config.toml
activation = "relu"
warmup_steps = 200
z_loss = 1e-05
Each number is 128 + 24 x the weight over its row's rms, rounded and kept within 0 to 255. Layers, rows and columns count from 0. Numbers have three digits each. The size before them is the row's rms in percent of the matrix's.

# layer 17 MLP down (transposed), 768x192, rms 0.282, rows 402-508, columns 0-63
104:127151134164095161148151126086129091168102145129134127149123119154117122181145156127125127122115113123152147120150112145118137158169122148106132143111149167102104100108086108139147129127123170
091:130108119142109121155154126109129155125166129105133099163142144128110128101136064108123093114108148125094167130118131127104149170123111150123129095167147131116135106192140093158150099080107118
109:110144123143127144140157114161113141129126157104124099099116104140116106161141159107155130140171077090158129126125074117108144147150119109167094120089136148139130108108118150141118124103093166
090:100171137128106134096148147112122074163177092144085128104144135134160148110154132099153111112101115139102083109141115099128136114111141153103143160152078155134135166125109141179100098176159150
104:086086121099129164161124127151118124109127091104114148160125120117157109125132161117095132131087117097136145104128116085115122132143117098115103084106128141143172133154131125151136160171132143
101:098103128145101129156116136147121110191127147168135098131148148122133117144113102149094135156141122112129147104144076152116136080159171144121145119154152107129086116159166097132135121150098123
101:123138143133123162112144126124128108176128106121110142127164075136115133111128114143129106122145137140147154107119137166105142133170114106121102120154131146186128129124110119097151151110131144
101:103140140179099122140127142129115118133123065124129134130147139126110183138145128077133156141125128143123111155103111132149087119096136107134133154150134069133179070124125120155126131082209117
090:151126135137085167132116138108112142141134109167149097143104132180118166119124127128133137103097089107134135116108135081130110089139109108140127071153141133141132138120100186157131143089174137
094:117137123131165069147112109136120106126103142090123091135115224116120146123152157132136124125117097075072083119130112125150120124107091122104176115123138097101120078145086104149130122117152100
104:162131136174080163110121146114121132071168107128122105114156119139117115125156147167117100145117088131128137146118098140091099145096154127131122128102142131095109119131110130074144107127124153
105:059136134101146155106121161151144097129125148125104128143119114128158148136152119142108149105128115123086089156139125120156140130129138140119164091115125157113121159114100134189155101128139124
096:145099139089120125129152129170148152147121139144180142130122116111153106151113110153128097154091128158125140184131096141106104127130170117130116146152135151112166173115092124140139164103088148
099:163159141113168103128137133097102086144126141111108141130088112147125108137125081099118139164105107131094164178118143150115134132088140143120141132101128113170114142164123119105145167159140134
094:108106152102123170147130136148153099104125172089105107099158136128139113125094118162121144139113144110136133139135118126136131138148160112135085146160151096115139120156111129138115114137112113
095:105122134144124128145136104147128138116117157131174160133153109165157144099109115075090135117068166150136154188109166128176158154155130134170120095130118120154088141101114131125144140148135160
099:121123170131105117127108158116083116127108094145186087145115101088167135133128130147148128102084127156127122134084124117120176143121108157101091120083166132116089154096149133128108140121098127
104:120147134158141115158113131123125121159153087167155141121095123106164094136147116167090167138062159129150123132172110131184131114129175146120128133127148145140096164116099123107118119093149135
100:159108100117149134123107100123155127153178100142119155131147089115131130144190112114111155125132110100110097148154130105148096136173089098144123149112155127116135098159187090085107092148114138
107:126114111089105105117164160155157089152100136166115159104129127135158136160134137095131156128129120122145123170099123149127124135149160100128075151110163138121131120172148138082097143155129136
099:171124139145113124086086118137174142126132151134159139126104116150146148134144153137148143150089092152081163126105095122119151170154132151167117102133133119119151135141101129147114143079157148
111:174136143128119130143114134117123117154199069125110108114142143086118155199142108140116128148147119133104142124120130102151093125146176119119124142132143135129105157150170127126135134134149123
095:131146093156144149145113127131143090124135138122156139131163089166125129127165117112139167094119146201106165110196086095137118087140099124132117141108106123122118156141168102149076121128165144
098:094102158119141162130117135142115130103124129110170160155151121156102139147144095107107102126054139111170126091145141102141133139165141109141131144086164136119082130135116105112142164176179108
105:117091113157131125115191121144107153097152127126151118092110110130152151136108132105121135115118096116099162124120196144156114157095126103127099136127084164146125144127126142093136137150169131
103:126142117092118149123121108138090109123123104094138109116136116138158120168165108131099136159134157118114114140120151164148106127111152112154133138135136129131104138159141150109158148159147156
102:185120103115116103128129141133125117156101150122122134109149135118151146177099147165142112132122082091127154116137109111103122147106091170055115122110151173112105077117121116115122106158110149
099:095156115128092085159185143111131132091146180157141095147138088110123149167150121155154121109123121091147146086118158149127121123136157091100114164121151129141107130127132144119109144112094103
099:154177158102122165130155131134090132126127070123116118143137148129179116117133133114126142132132157151155137148135127116103071157100148097155082112144069131135138124116116131123129157138116074
107:135103155111149154128162130147161133103129155158077160140143154140133083132155124102116140155108105112126143115119122092142100131145107116183085125143134134113120130110174101122180122115123146
106:139133106085147147129106142136147134135138148112133128127091144074107109161110155117124146097083103117112126137156133124124117142153127169123146098126112103123130166150153110128126105127162146
081:139144116115150117152100142109090114139116132067108123114130143173123140145104134119143094119124114126136167129077096191115113114130163126134175164132158137127085189132147112117096064141130102
102:083136083121167126162169110110156112083106113122121153147116137124140089169117145156107120139105121154154130157151168151158103150190117114122175178190118091107125127112124132135137136130115116
091:123119090115156139096147152142119124130143097128144114136108123153143121097126130107093111115107091112141117115105126147140129187094121149135122091127138115135124122172142139135164127117119093
101:149131108082140119124146162178084136156125166143114122113162115123119126132127129128122123178138124095130138163115134184159172163124101131141129093105110077127104115114135132141151053155123152
097:088065126134125075121095116117141169112107121150133081105158151095129092134130134137129128115126120132119152172103105161143172116091147127097110121132156124115117097111136128114146124113096112
090:120169185163143063122132113112152115121115170175144143127135149133125156168158093113125105135137116114111162151125134121132119098131128136116153121098158168083147157134107153122135153137167160
099:159146164145150124165112158099135086134125118135109120079137101144125107177147131151090123084148126098129130114100127177105176146141128116156107188089140126112044151139128099113105126147128122
099:173099119112139113123113139169156156145138135112121164120091190142162144109124110137136147088115140113091085111157101151099113082108121129129149157129147152128136130126157107087120146134141068
101:133133103150110121135109188115139161132135125104126131139150135131107151112131179108121083142135116101115143146150126098147138104158086139143164152118169151161143112116115089130164124144154097
103:169114110115074124151109143078151123138128108131120163146147145137139159096142132106141103139118138145106162109133115130122084133134133158083127135136101031143102138154081125108155109141172108
096:120101116104101107130152165117155156156129123091132081122139159134103115115125160137130133085116144128155181142125115118104146114089149144133155096081134120104151110128138152110175113080133134
105:117083148149110146120126142134143120134120160144152143118149141076145121077112127133128123158115124125135105114105151129100078129136113125138131110120144108128088151121134090122064137153147109
103:137119102172083146121122106109087144122114119162109133088115103164087099131124132179142128107114139127116135134133141121098141092106134113110146159114138140148141152104128179136134138114180148
102:159162075098126140129137096148113116109110120130112126149134137062151106130165128146121140126115085133150137112123156145138117109053125106125149140158091151149154097125138130140090125104085100
108:102153131096123170143125120116110142116151101108133152164162111094113148124129134107180115140120155133160097100131132124108127127147121169125125130129104133119097134118153169132127137145105128
092:120129116099117117122129177131134094159096108139113131110173150099140136129123151109110088146150117107133129125121127121112143133114149099103136135119132134073176110152107165138125113179116125
094:147148160112173136100106130149126163143098129130107093105081096130116136180130123158139118155117128115124122147137153152139100106133125116110127143170133155106144122093166175131124124136133121
106:109132083142152116151120126107135108122146140100122104121130124123115154155120118119109082131149153125134084115123111081134146155119105126116133152137175100115160123144138122142153144135129118
094:156153066088109164143137139142130131144137139137135146090138179155105147101131090111129144108149116106152110099175124109063119156106095153145136172100146136125095146171104109112132170121152153
094:114157119126141099122129126126135136098177122156100121130112129171123116155131130158124158135140155048158114141174128112162138121087131175139147134143100097153157114104159165143147137155120128
092:125078110103136121067142156106092157110138109100121091134168137137100121157128133129159135101104136170136098139106149133130129130158100165102151106176096125124115151125119141142153141128133149
102:155176186166132133132124141137123122129164110127132119103125140139125132147112124152114123159129136136158130178110087175147132133124121134143154118155130148167169115115088114101123091145147131
095:140132131151169153143105118128090114168132122135165127131095123139123099130137131113093105100131133127101090126116125192112160138166142112117101138105135116143137118124143107176138103102112132
111:134102091134177123143094113173107095099105117109139146144134151146077136148138137153109132186103122135127131120137156107131177144134120115136125150126134117154119150152165122135085165139135114
095:131132144121131086110139122092166106092069090104097141083115127125118163138167127187133107120151144156133121159138167131133125147106142091137134173110178152129160137132116131108166088099159109
108:138112160093150145156104118073112140128138130175135106105128164152119155146143135111150141143138134131129132098079157108148096114123148158145143134163094159116151141163095156069107144127142138
086:154130078087115109101134119111139091124150129139160185119080153123125132114126173115116160118136124122157144122118110108124125126123131094133123167137145098130094169095153106154171134112149076
086:119132107146098082129145139141139109156114124132113128101071123112114139146155127119089121115091109151071115191161162123119102124150125152115169134084135167150128126136089111135134105119141122
099:166149143140085107136081106144122153137155129118100160148114131141113133102174130141067158088107126063135116124173124126128164092120167140080164159165165127122156130145089111151130111123137108
095:092150121112126160116146103140152098144153123099123118153186180109102171140167100096141116112162119154158126103153083126129162137111100114157122175098174083139149115138100110110150098116106141
101:082152125137111121099130147110121131149128130062149147137095123133126104115148165113103080173105136124096091154138118132120150131160128099173079152110125118133151109148161104160131108150104161
100:115125086071121110093138146159123187116142167119120095099144132161094110092131128131162111119114090110103097142084117154113163122117142146112122135136125134092112136138095115088139082127170148
095:160157112145133147107133156135086135142116145125159123099106115137124077123098101149155134117083152109102172129117084131123141137110156149152135151160103181114121103168129180130143132142080123
097:104150111129107167115160147170156149138110135120146137084141153147176142101149133110130097120087174129115105151125149134162112131176108148159122101124131166140146136151088126113122087085121128
098:169161148091067128122094128119151092133120120135126135122079093082180128072125126117191110109146131162116136142170075129122116127114065170129157094116165110139151129107085143123139169172130093
104:123130119134131161116108125124145089185155100122101104109103130137068145149108101142153099115125086123157133110159100114121158124103100103136141158131115070154136135136125102119089143149110129
093:113143159083120123117086173180117151120114141121122101154147151126156130109120149130127141126126121122142126101122106123109138113137106108096130106110151125143131148103138124144108168165145130
111:149133143130139112135108121128123134134116115157151137083140076119114118108154145122158125100140133150139137091100134115146159138107149123156142124164130113075172168177115144102139073140151110
098:121168125151108123112161177135144116166164132120091088140127113137186119155145137099138136092136161155122089118132150127103107151120140142099132123119157093108161156143108124125138126169122156
105:121128112135160124182140136135159099094132119080091127164173118129128130132104116119140136108116112115153118125124135143107100116172139146109114149122146130123133115141135115117088116148143111
097:138125105126165126144147126206160113085146138149098111121126139154111116074138130098132059166152124113137140141188127108107144157144100129157103133085150133163129129096131076174124077138124133
102:097129127171127148141128131089084115131122131158117165174165116132117125112150132130115149161124144088158114140142123150190140125113119128106151111089136127143120135128161156121141127125089145
098:159140118103132187102108102097177116102140110136098112126121087106141155136136146123074133124093154118135127106121110158108158139142105138138100164144113152149134118121146128119133131160131120
103:137118155111108099132123133122128156102125156144125139144165109118119127108148133137132116089149143129129126132192140095121146175133112119111189131121121183115127154138174115168160099120107121
105:115114192170120116131175133138132111085109121138117147075119106160191122083109134136108104094114144120180118099172084112103123090097142105142095124177148143134152136129156167136131113088100146
105:103138142100132133146133125076073101124149096121137110081099117127119134175133116151133120139125137122104136146144178127116093094112116143142128136120134105165151117120116124124124110114110145
087:167123115151099091137154148098101111168162099125140101116132120174139182105113141139126127161139162150128122173112103125149141131122171119167092086120162135098152122209178134149145150107120181
105:176131080096121155138187149111158131147130116143118189111126092163082178166140137117114105160117142117079099121157152155137166089108094115107107131145132108107136146115168148159127132129126115
096:124119121159145107153124112112125120132144145133155161178145126111156099114114129100150138144147133116103138115184146104175099147075144097140154150163123147142152128181165142124097157110154140
098:108130156130130175134115174128123104160124095102104122122175137109166150091151122110081145110092134120149162147114101136157130096142120137151097123151137132161126131087145127151118142099171093
103:093139121172134109116092102082107118103111121133115136106111112105116116092154095140107197106153131122128124125162144106123127080123104106127084128161074197141138144138101116152114120110134137
096:117105133133127151103116105131118109152121109158089094110166119107102117115152169112130131127130125123132133178140116120153082135104093090154100132148121100114122088153121154098177124081132145
103:120113092112143084099130181121126106133140110086130146114118105163155136131136110102138105159139123127181146118149100122124126140125181160108140136111135120160126079134134152127140133157114117
087:138175113143079085137137152132139153123088126155133117077136097130136160120112134117106089133143140142128126137093076131117126149144088105106097126141086123155184154136093138117128127172172114
114:123143131111155164107092082152172128092157144112154125140103158110086100148156139119154145108107150090140090100156112162120161126105090108169091117139137126134133135149148118155158129106079142
099:110156094123172137116127131144165170135134144151174116094088111106128121134105095104122147113123138122122142166163116114094117170127113138111145101150095112135107127142138127163134155098217122
105:124112120161131108097112086160118235090112109129147162125149139131136131120100160117135137156127124112152095120207188122102104138132162163136159112140137110101153119130113130088130105119149141
099:120124126145101161109142109132119077184137123139102152109133122164117124164103106127131136132096157129110093127134106111095125139123116176139193150145133114134110125161127121088151132095111119
090:159151140113122127150077114129097120151115142124121084129154120145136129084158136061147138113101098145111109161127103128154125142127110098108134136109120109116117145127130174133123114131096153
090:096082150134083100102139098111144103123128102152154146124152157134123138145144121127150157123074148140096132135136140137085138164135153087112106128120124133170160142123128129148126129119101135
096:147160109162166127093163122160131102132137120120129118172156097133107105113118130183148124103171128124116120117112136132137166132129128103108128106129128109123089167114137152145100148155098122
096:094175136148131146130122125107134145165160203146112134172129129120129145089168101178145074104123133146127087121121142119140094174116121125124138155115125080116114120154129098141124121155132134
096:102121073125159127179124109133098137132122184136111119125123172137145135143125104126128117134100123128181102108125134119100105124115147126129102137154158183125126143168098093155097094115148118
093:155119152106102130147117152119116101130142103122155130143093134126138148141127158140147149149145109140112150109099070169174176104157148126140132119126119113152119153121141171121093122116112143
110:163156126144129130102112142105101122130156136109138131133122149130142119118107148106136102127108100116159180149143117093124162161131134148101111133128168087137128089122125160173173139129106118
099:096099118132117147151115122141114144118118150086112112181087128151121150095142116143125134118088148129115130132127085129106151141139099147091111114136164139172107109116140118150134131109137135
099:097113139144171147092125151164142147148123143163134141109128122105166118134152118120115171165124114192150153122111118103141120143126106120150172107137108136121134120101127075117112116157172146
105:125137135114119129123111117131145129132127136104112167106077122114130128133099113151128146134120159114115087149106136113161104102152127146120130105139169143150149151107134110075123124115107144
098:107158114156135148143093149127141138122148123115158133152179162150148159122117121095144093101130141128110122108134164098122108171137115109124138153075178092116066078143126140132119132124126138
098:190127137148125108097096113154120123185152117157146124166144106121151118121136155178084137146116130144156121165093105149128125160124105155109119141122159169135098124181143144118109101122079106
092:157097088119157122151157159146155168181104117153135118156122120089139082073153164113126125102129130091124114124106129151088034120133132126148071150107114127143148118117175109132154112172134119
100:126149150173173158188106101104130115143136130147112117139132109131121119138116124132139102126133109155204158093121151131127116122142097123109102153136127129118122113110135140148054103090131138
097:117120172179157135127130136105121136143121133120178095159117096146152111116098142099099182155129128184125148092153128147116117117168148138157146094075149141130129138124117125072153131115134154
103:068100130113127124094124127171135124097132151136196102155094112131128142123111108118168146131106075156149116130143082123167116171143073119131150102084145118146144107160151134158094126113119162
096:117110140126113146132107173111105109142100126120078155129138141143113115077143123119145142154152160107151113095093112107171106152135104155103143146170111099105131122093109097154108145182102104
096:053155106086122121093110140121128135127160120096141167103147132133143114139145118119143092140171118167173147162138151129109095144134130120096124157118150118096134142114148090152143075102114155
# layer 17 MLP up, 768x192, rms 0.265, rows 403-509, columns 0-63
094:138149160133104166108138093149160169115171122104139109113095106101109127126153162099141156113150110129112121151166090134173175144115137149105108096137110141132153158107132128110150132123121141
105:114146091117124142114137103150117100153115085157146147134167106132155125136120091182103107113149152148192139143200140139137153163154135111119134123119128136126128125091064144134112130123099125
098:100158135110133134117113117149127103106121122141141155117121105151182149110121134074123133151124132108185166076094130140136136132088178112118122114104128108119135168107099118109105175154109154
106:139121121109118116157138050153138109142143113119135095093128086154167180119095135153120116163107135107108113111114154122161120123149147121120131102105143078109136118103154147177110107139130184
098:077122109096147107141116143136116169119082125130153137116117135112134074090103119129094128152087111116133142135141133108144154141126110156148111107141104157147133142123087115111148151125115146
104:115153079120135139161124119176138108187145104138122118133157144158164124096126115128127125117123147123153109184135186125090107114090134111117102123152107161105120130095135108185104143150138131
098:086112153112095126159147112124148117106144052143137108137131104097140143139113123127177140116144162082129119107149139159128117142102120141163148153168153125115123096145100151137096127110097085
100:129127055060193090115151115123127098143125085161156154111107104151180129126102149117112108130109141098137123121130160142161154157117130152144141154109126151151125132138114126126115157149109125
093:120124112110184169176100135105178099158138119129137151157092103124174142138100139135155119170152112166114065133091153120159101115114143121141126112104131138144127145099124137126144125141154145
105:129126105135134088144137120123130132133124154155093145129163154130144100101155113108144113127120120171130103111124103123123123124134156125142126118125126152097119108173119124104117108080162099
102:109145139125122080156159139136088087139086101144095139171135136144154133095128115164140121154123143170145153175142097146179114116113105127084099115117144166111124159119106133147118132122127098
099:130136137159126170135148132147117140121169116113060115134157151119148099162139120109143121122094159123108127158141132065124152135105122117154143122110133113146172141146156092137131122129120099
103:141191154092108088157110117129147107181131120180128110113083165136123163112137134121148098133149131132155108126147121141096101152134103138158139117117147136119156114155183118135100062140099138
100:121150097147123131124107126141108113129157152105079129139117136146149101174150089157132164137113125136152173131148121142143105087091097144157116106163112083133158145112102106148113148128105159
099:104170109063120095095119136110103081110106155115162120105110122186121158152155171150090091132143122144117109121177125092113118143081137092133143143137108100134136139141128107134098117125149159
099:145095126127142145108125146123155105131180118136100154103170157075110126145105101114120160128150111092130146146126113148196112126117147139142115138092109124143155113112105133094101121146137114
102:115116163119108109083156113168109153117143140152174140092115171095125168122152112161117143114127153124137123111168127143115120118155145151138110130128134129104126146091101138132146127185099152
100:129187131138091142138134135092138073138113092092105170030113151142142149122133133146100152136144151129182174138160129108124134155131091138059107138156091123109174146121142093132121075142135136
109:115144156103159077139128105184160108139120145145180136121109097138165131170137123129120102098097148141170128154109101183152155155151124110141110132153137102120131123110158127128110145138144146
106:111115122099155115158108122143136120120151127102135136133145111136146171075091086150150066101146159170146141085129144122149086140126118107134140121112115170139127075132085151111150132134126108
106:144142093121093074160137124111139153102142149119130165093128090090112167135095151097120115125112079100181151132135108141115145157125101106146153126147104109125188115085142144153118133132067111
101:112087120161104110121150175134088124151101093140116108110148131110116091131120132141156119134109103151140122144116155132146111134156118111124118100142142179108156151140177078118118138106115120
099:126125114147126098119148122059145148110143103095106109149096133149128137106118155123159174120106118117140129157119085115173120078116128113135092184124123118104153140126122127185106149126125111
098:133109122136107132112126176131092144124131128153143155109150144136159153116138061182077109102126147111133145082129095130090182147084114164118152163145141117154106129143181123117159116107094148
096:142112150140106114102102136148193127136130130091119162109116126139123128121136164094127152144132106125125112149143151150160122130130117108110128127176132165099136129118114071085125099114114131
103:140149125103089143113113124128124132138115140175149111140118117141120122130100089192197124130092128142145131118138130123120164122104107138129139123104105139146151089130089122055110129125086109
096:089144098093144141137127123170124094115126140110110156118130091141181138152139146104150087151153120113151155141120155156112176125132154165125173161134125122131160101135120156136093090117115142
098:099120144109113096129102112109115149121181095157130102145134125115147168145090192141138105120159123111105142084167092130126168141160137172117095112138121158165100086118114095162131140136130092
108:130124145122140113177144089094105109109125150162125136179129178111127107131132142112128161093145122130107122100112117131159130155125154122159110123109134115078097141098147154139121164079110132
101:097095125127127098175140173159144123123087124143149132136093098091094147139131080115128136141099132157120076125131126133134107129130124123167171137128093107144105150127124129134153144118133167
092:140101128105086101087122140126117164118142129111164169139141155120144109174103111106137089083122128123101112114109130153126123141138124125151105119163146072123147105127111156121176117176091134
103:132149086105180130146148142151109107200114144169087127138156129131147125150140122121112122145062124114147112107127072154183144133141167120089120159185140158149136108137140103138134086142125134
098:102122160172123145160122127152106111112112116146122109130165118143125117149084137163090107129107088115153136114078167118150113128081108080114142147107159144103165145144172146128128103153185166
102:124141130126141149124112154097131124123164111114111104102168077162158125153132112131160144072129103133174140074134106108182112129113150161097122123124088132141144134142145087158111147103144126
093:128171111117112115112093115149138143146141127176122168141113124139126125058167128121121150115165094097108130140112095147077145141174156119143176097148155182136117125137148143167130129117140171
090:129150075106126187111150139132114144147149152116083131140090129113170105137148110161136119122143104142129083118158154080122156150069126150145147114110144144130095072133108101097149130160137135
101:077109143139091126165153115117102113157122150137126127152166139146161141132139143125112136149064140101131127092115114122114126105181119154103147165127147124176137147087160136165106106194090109
100:133140154156130129108145102145167146117138128157108132110147133125150131084118123109122084144099156145125194165148149098142129117106125144100118132128170116114139124079144174135145123073141117
101:120110124095114104156125119144047145113103166148138110157120134148118128143110126107103112159132108167114118165168119134188139113114128112152111171102134140120144137139104155150134107138137115
102:128153110116105127141142170149136126162138137129168094106158142142122073082110112150145125124091154129140163120131139131084126100142158132098100151134171091125109113144105105131157149142153168
100:126120130114104156108124126121121135138111119151109136153159127124130100112105101163140160124169147130157154096091141143136068081135183143186072113122133148091140117113184117130091133135132165
099:111164135131116145092119121112124148126106073136125097118115142165133130102160146119130105162117126140103155128144192119130188083132165121117130141111141102153141115092083147150131114139121113
100:137134118135137072156123142134119105143113084099094133125087118138128162145141156096112158119106163133116083152149075145094123124116148127123152169165159113122124129140155126099138182090145125
099:133144083122112144190137135123115125107111132163100119137135157160095122104138099138109148104112113145131125147138119059107146094094074107141144117114171167161122134159157140123106118185109129
108:140157130112111136106109125096131206118105138153169166104133108179185115121151162132112136156161113154165116099151090109153130095122119093136150131149113127067119126141146134159121100100131121
097:104115160124122138160104125171178118100142123108170138124135127149110115108117158133153108126109110150133116139157153113139121122128119126142129160140110128088108137112126195142125092112080124
096:092108112108158149155177156141133109165167113140174123093168201147112121067125180111105126084074126148162147121127103128133154126096109111113101107167131129135124120111153186113143158116121098
102:159132107136093108116099130122143121105115103122120136162141131126171127071134117105112148101180149160112117117116125123149129091134121125119133151118134117150170106116119105149228146127128170
102:135089135147116098158135172157146145149134105145137167114129141131140140119144120108193162139151099144113112106123125113140129139093162143125132161120099110134131111121130129168175124114089111
091:102094161117119158133164153142105154169161145165150117135100142169126105136140119130110127124142159129168141100092124130160145118105139120134103116172147150103164140082104152106118122137094151
093:165174119175113091126134103165112151134111166174123118107137114144115112121097082139140135102105119135147107113130102133113163122136093151114116169143082155106123091143126147193172175150161081
101:105138109135140104109148132105103101119136103087141137142142132166123129116122100139141120092108180092127127122129132135079124088135127153114152133150133143119140085167103158120155113137113141
098:115115096135100140093130168106137146095155146141101162158156132145166184159155200108142137141137124129116157146114174109190111117101061128124143146123131130145118119160152141143143110161120129
100:139107119131147143117144139089066102116126117142165139124132107174109119115103107154148146159142164139072199149119105126102085149160123140093120137151090152142108125120144148157129100133118126
100:137158114099152131095129145132136163128137146131128113125116125108151126148135158121146086161133108142125166123111164121117108147109113100152168147126123085103199068127094129167120114123141111
106:127133128105107141159127113115166151143099124092108135139182140137145141145114158142154087095139124189129114092115165128159189142148158125082140096112103127135142146096114108149166166123134155
095:134106107179144130109142128136100139168102088157120120091095108108133129118151129144124132139103132128158109112143106110109172080127125114129157214154089120150143170104130082148130104137121141
098:136159111119137147143120122127090088133094169112158154135155111095137180124085141127167129155120154121156128162142132118109145108129124119152135086123150127153213106144110107098132148146142145
099:103139172127099106171172111098145138137140158230141096142115148121097157169136129114138154117134122136147105096128128120148141166117188141151120113151140094102097179124141128119149155102132094
096:138099113156075164107121138084142145085182115103123124134157155101117133149106142102144132133054096119096097103119130136095147103157102150122129172128118095156166115125124134111121128088100123
097:101113141098153128099110097099114140133131111132113141105148143115176123117136081155124127160095126122129106152107110119131119105127143118119133125129104137142137088154145134140147145115130116
095:180142084149136100139179124101158149089159165152139123130150087084104169145124110126124117112154157118155142106119105165142150130109156116122082139151119088126131121106157127150138143159119136
091:094127128121133150188143134168140123140111117109149171114129144133140156127174171155104142136153164151178130140143156113069151117132099127116137112116121136129156101135140166150136134124120134
099:116146159163115134155091155110078117138112115139095103137078156114094119109133112103116107117139113150127136123130148143128086121139131175115175165160151136093129086111129124164133107093087124
102:131163128131156085129103125088130132149145101089119129105088113183135125151121116120150099116142131137172097129121144116143142129088121117081087143115138136101138099100122174092122161185132115
099:131146136133124126142156128114121115122134115155121128108152093153123168116081070138151117199112130142128122168154169111110166147132134176118151125134147163148119062071145112149108140143119129
097:135140129153096144119135157147132129131144108116158099128122114146118139102133137119144136150140134140070136128111128141185170109138133143098133126174136153127150096086149130118111134146141126
105:111145141137085127114147140122154155158127102165130129114146115152140175135130104140102115108096121092137097140093199108126134195138162104141121133138123128098183138105131144157090112100095094
102:133125092111112108180109117113153131138101103144196132095151105084145094085125136113133156086134108119135114163133130111125074130121144134108132109138173124105147089144097106121105133167135150
109:129123143093172100152097070122143159110146141157121114130130070153110153155125123131151124148079127111128110119115133104134126111137068122114108190116111109136117110135151118152184096167115081
094:110150116148141153135128153116130127125141149145129132131164082128128144139105154126139116142100144127155100093136194146146114134094087095096126154123102154125143130121188102148114075151172140
095:161157156111124124121167100127127138134140121136126167162123155124111115139095133152064118143121194144150161150150164101142117106148124195130177131119127107097152120102109123112126119127102185
111:150111098129127131164108118117141111117119120144143093123108115141165158120158127115145139150099111141156168109124123175132160117134111124148101107186085126122117122111108150117134140130123150
099:126146125135153129126148117145128146115138165153108166097131168140147113134115119149085124160108145115143097148123131139117139134126126148134145148131134130150149116086102118063111114135140122
109:129088109130093123104121167111089133162144168171122115133143129143101137116085163155146118096129090085141173131132124116160149115148134190108094190112118097145132113113143130132164130114127131
105:103140129170159161137072126144152137096113138144106142111150129142151114170150143098134124167117071111096127132148130136069147070119125147122112130162140112084100127094104157151112136105153118
093:151086139120131121149107110161110182155125186149140095114096121119137169105110142123100135118114172114123065112093152101155133136124084140137084131113162144152121144146134123168110142158190115
095:113110133126097106100095119165125156095149162142180122127126101136143151110121167092116123137131126156126108118133138108110133127129155094143126125160151145130159103094133164109132110080105144
099:122116136133129116147116148165127127144129157097108123116169081120134163115090164110152097143108128130137141083115129128172128117153174084150152107143134121163145133125118102155133161135146155
097:127152130127090119146168100108145159103101110165150157126138111133123143139116148118152159169144136096140152129113112131144175088147140161121109166168115126158114082103111097157155121118131114
101:090089160119140129107155134138151172146136168105141125124131116137141137117108135109120083106120098172136139101103181132099114108170167129172116114155106124148117125135118130110146158154159117
095:111159189128083144121117149127142133119157154147183141110159137143113158135117151123146131134150118132121123102123055117141152129130182142122140142130073107166126153135162134128099137143163128
105:111144127119076141152149156133131144119123062139154149079143130103127162145129165120126133101097098133096097138168139159145135161074111141113166126124154180115140097095167180121115109085134119
092:096174142128127124152149114170110105078156168127125129161106126166121116143139101120150131127157135112123131129101167139114108148123115135146146093139158138128155107133124135165131108143127146
105:129124153147129141136129156121115119160118141064119107103161111132180075101152112104113105153135133113140139121103151164114142152133078121130163127128110151128102130094101106140106138111148143
100:131105139114122112109110092117154093130124162139101150165100133145118200180120135152113148169120142128117133104085115115129144081153156116152169131150154148142116147146134141139146158139104148
097:123131178131158101124116130121129147171124103187142152105121163108155088100143109129121119146141143118154090132146121111157088103122092112090163105137109143086153114152133124122165184099148141
102:153128121122133113136144157143169133144168150112105105148121105126143138127113114132141098103130067157156115163091127107110117120118112110191124109113123128147122162134115085089140095114085143
089:105131107119102124153137113099152123118157134140095093128172093133142160126135177105172138081117152089118131090153162140141145120125140174159141099136101107086133160125159086169150121157113091
099:159144109125148156095130168147062128120128120129103098115117100122178127105164125119126107143136098162136155118154094198108120123144166130110119127126131147152092065118144143128136154122155099
097:139150100101090109139148167103117095191155190131133161150153121077136124152133125123153140127154171171141145139129144161127163111139144101155105162107128132165137128166143128139191146121123151
094:118087139137131122126132130118135105128121146113110136097099134143110071127139181134120133077151100154124123064103138096109156169103105149137147091133121149138116142129112112101161135124117133
098:128113104102103066105142158144076138152194134116119125161146130072139124123153177180094126158123179120116134120152109109104146157117119132093106140137145155140102126115145150129112130143119146
096:154092150167134116146089093101167111163141205174135141126133109122154078113135115128138128123155163136162128137123140067148107154140114141124109163125146155170161108105153115126161152113115132
102:084122144110102112152150111108119124123114143100137103105128135182136128114132090107127105088112157141155138158115166137183121137111133106139113105123151119084117139111186081097146124138128158
100:116103090123107096098099092175154160136145120130139118120124150133161123136078126084171132136131160127134117134171138081124133122088153123139117153101129096123134173173133116126143106163136149
101:136112152123158139122136135113132112140106128111131136089160097131131127143113129068105163160120130111143158100112141102106097153076105132143176161121114163089119170118170130158119123132128143
100:089135107109118086160122140125121137123154107102146125106138074108132147088107125104186112123158120099132136158141151129134181162128071115131151130106144114142158111129138090151116173150159107
108:133139159118102116077129148122124104117100118161148121137162153144140172089143084095149154092127121167131130132129127109118123131097122104100140144166146100124116131100135114148138154100117181
104:121106123133101165107100102141095077146142131104134154133106121120092135131101134167117180146078131141160110129137153130153127157139144147133160152142147099080124118123148160125129144131087124
094:139097142121144086130123086083131137145101098150139115099167141179139110126124179119164084120132111140141137157072098143129151102111147114158125133151152144121143158151136116083083155128144159
105:118121166117107103106159112119105145121147079082103171161107141162119133116131108147140139126133163127101139137109125103127127121080140076111111105125143116167172102146150110106162152139089117
106:083127127135089145087150108153090118124139195151119127131095158132102126170132113122131151112131126112139131144169142151107151136154081114104148133145099115131135098088130139135127104088101153
097:113164074123146092144145095071161117107102099166133133109145130129160115112092118144133143114182159112132156102156143138073122089128117125159102103134139136115157183111151133165147132113138146
097:139138148133141115058137115099141117169121114138107097135129119147138132153121142134116175153091145117123109132134151121046155173168126105166127114114135139124124108152104134121120132141119102
102:120068145157146119141146129101131116108110169128135104102111136125185121161136154136141183107115140149130133132110147122141184180151154155151129126115191151122144136080109129157144141096101159
107:110093144102107111129095099114117123111156094119100090145154140119145100127110131118108153138136146133105101124094152130097148160130092108137108113160121149136134125156157131174103178132149146